From a checkpoint of a small transformer trained on Wikipedia.
Size: 12 layers, width 224, MLP 896 tanh GELU.
Architecture: learned positions, biases, tied embeddings.
Training: a variant of SOAP for these matrices, 443M tokens, 3377 steps.
Each number is 128 + 24 x the weight over the matrix's rms, rounded and kept within 0 to 255. Layers, rows and columns count from 0.

# layer 9 attention query, 192x224, rms 0.183, rows 0-19, columns 128-159
[[149 136 159 113 119 130 130 133 137 140 105 136 153 130 165 114 127 164 114 125 125 188  78 108 117 114 118 104 138 110 163 130]
 [117 113 116 172 104 136 145 108 137 151 149 147 182 123 166  94 119 122 130 117 134 131 113 109 156 176 131 139 131 143 146 135]
 [125 154 135 142 119 110 122 128 170 118  88 138 137 129 118  93 126 130 142 184 108 109 114 144 129 146 160 121 136 141 116 183]
 [132 114 138 157 138 149 119 166 142 110 134 154  92 123 120 136 140 141  99  98  85 165 120 147 131 136 126  99 143 149 125 136]
 [155 115 108 128 137 154 143 129 157 129 127 189 137 133 151 131 124 148 153  71 106 135 117 137 130 135 158 123  92 140 111  87]
 [143 133 105 116 123 113 115 105 156 152 160 147 132 138 119 142 134 126 117 151 133 137 118 111 119 104 127  99 107 133 139 118]
 [120 109 142  98 105 123 113 122 113 108 118 123 153 113 115 125 118 106 116 154 132 153 116 143 143 128 142 115 146 127 146 137]
 [129 127  91 137 121 120 121 132 141 111 130 137 150 125 143 120 109  91 155 106 125 147 134 112 162  93 140 184 102  99  88 122]
 [140 105 126 109 127 123 118 140 130 132 140 146 145 172 124 129 100 153 110 121 116 121 116 139 121 127 125 119 142 128 141 102]
 [130 130 112 161 147  88 168 161 145 129 144 112 143 104  99 125 130 131 113 107 117 153 143 126 127 141 127 115  98 137 133 140]
 [115 131 124 127 120 126 131 128 133 140 133 115 142 130 111  99 129 133  76 109 133 150 140 125 110 116 114 115  79 138 149 108]
 [161 156 127 137 161 130 134 136 119 137 110 110 112 113 164 137 115 114 134 126 130  94 102 113 117 122 150 139 127 102 110 119]
 [106 135 130 109  94 154 133 129 146 130 101 149 135 122  86 129 130 162 127 164 169 106 156 143 145 136 135 135 109 159 170 128]
 [144 139 111 113 146 117 102  91 127 103 125 128 116 127 105 124 141 155 167 143 111 139 118 142 132 168 154 134  90 119 141 137]
 [125 147 114 121 119 133 158 131 138 143 110 127 135  91 105 108 139 110 129 115 118 146 118 135 141 133 119  98 129 164 143  95]
 [124 104 115 129 127 149 168 133 144 146 131 160 107 135 147 151 156 118 144 115 112  96  92 151 144 161 141 137  89 130 129 111]
 [126 123 144  96 135 113 157 143 125 135 143 113 139 145 104 131 125 124  93 175 174 133 138 165 107 107 110  96 115 137 138 113]
 [106 176 104 125 161 146 150  97 137 138 147 116 143 100 125  96 140 110 135 138 173 164 174 152 130 135  94 121 168 148 121 117]
 [ 99 114 135 152 138 102 134 160 113 151 107 124 124 103 127 109 148 134 141 116 152 145 118 116 122  94 146 116 116 153 134 144]
 [133 117 157  98 109 130 111 123 137 131  95 118 130  80 110 156 133 126 157 147 158 158 140 101 142 137 124 137 134 123 137 133]]
# layer 9 attention key, 192x224, rms 0.189, rows 0-19, columns 128-159
[[112 150 163 138 124 147 143 124 142 143 129 131 107 127 135 141 127 147 111  92 126 124  88 135 132 118 126 132 166 144 164 145]
 [130  79 155 151  83 110 139 118 162 120 133 115 123 128 167 102 111 166 147  95 165 145 127 113 123 111 161 139 139 153 133 125]
 [141 100 184  99 147 136 129 134 127 108 120 113 149 152 127 128 126 147 123 125 100 138 124 138 119 102 121 113 103 160 139 140]
 [137 139 128  97 123 111 133 120 135 137 131 110 154 122 166 154 137 108 158 118 116 140 121 133 104 139 138 122 124 156 113 128]
 [171 105  87  98 149 100 157 135 135 135 100 114 139 130 140 116 120 135 155 128 118  96 134 121 118 181 115  86 132 103 134 128]
 [129 130 127 138 146 106 124 139 121 125 113 113 144 152  93 137 156 144  84 147 133 149  92 130 117 129 122  99 150 134 118 145]
 [141 127 138 132 121 124 138 112 138 142 142 133 137 124 150 131 101 105 138 143 116 128 122 145 136 145 105 118 147 115 135 124]
 [ 87 153 120 143 124 147 112 122 109 142 114 126 127 167 126 136 126  71 130 146 100 148 113 122 146 130 100 130 124  69 122 119]
 [124 135  90  79 134 128  98 148 174 133 140  88 107 130 106 132 131 145 139 107 134 114 118  95 155 142 139 168 140 139 131  96]
 [124 116 154 132 145 122 134 132 137 160 146 129 112 104 131 108 165 101 101 135  87 182 125 115 142  89 120 149  92 136 144 127]
 [132 116 113 131 138 142 118 146 158 104 113 125 141 149 113 124 174 132  99 133 143 124 134 138 114 107 126 132 140 108 121 112]
 [133 157 139 174 143 158 165 104 102 152 118 108 154 108 109 133 103 122 126 117 122 118 119 136 120 126 116 124 125 128 108 117]
 [122 115 142 114 138  88 124 116 116 109 121 121 118 147 113 119 109 131 138 139 115 108 125 114 150 167 153 124 124 184 129 143]
 [135 150 119 103 131 109 125 117 120 138 104 128 125 160 138 119 121 115 113 152 118 114 161 107 131 108 151 143 108 138 127 108]
 [155 133 137 108 145 136 121 134 148 118 109 103 156 145  98 133 135  94 126  94 104  81  94 134 121 135 100 121 123 162 167 135]
 [129 134 131 145 134 137 136 104 149 127 108 169 143 144  88 128  91 118 138 169 100  99 121 124 119 119 100 125 136 131 117 104]
 [111 149 135 160 118  81 121  99 116 102 128 140 108 141 148 127 118 118 108 188 130  85 103 150 130 107 129 108 119 153 100 146]
 [102 112 130 122 129 134 100 122 113 113 143 149 121  83 120  95 129 125 136 154 117 145 137 128 160 133 129 144 152 134 122 150]
 [133 125 118 134 160 124 111 148 168 133 135 135 161 154 136 135 181 150 135 128 105  95 106  91 160 107 106 160 140 137 151 132]
 [132 181 102 115 147 146 135 133 117 149 132 119 133 124 127  90 124 128 128 122 135 111 107 142 141 160 153 138 111 141 125 144]]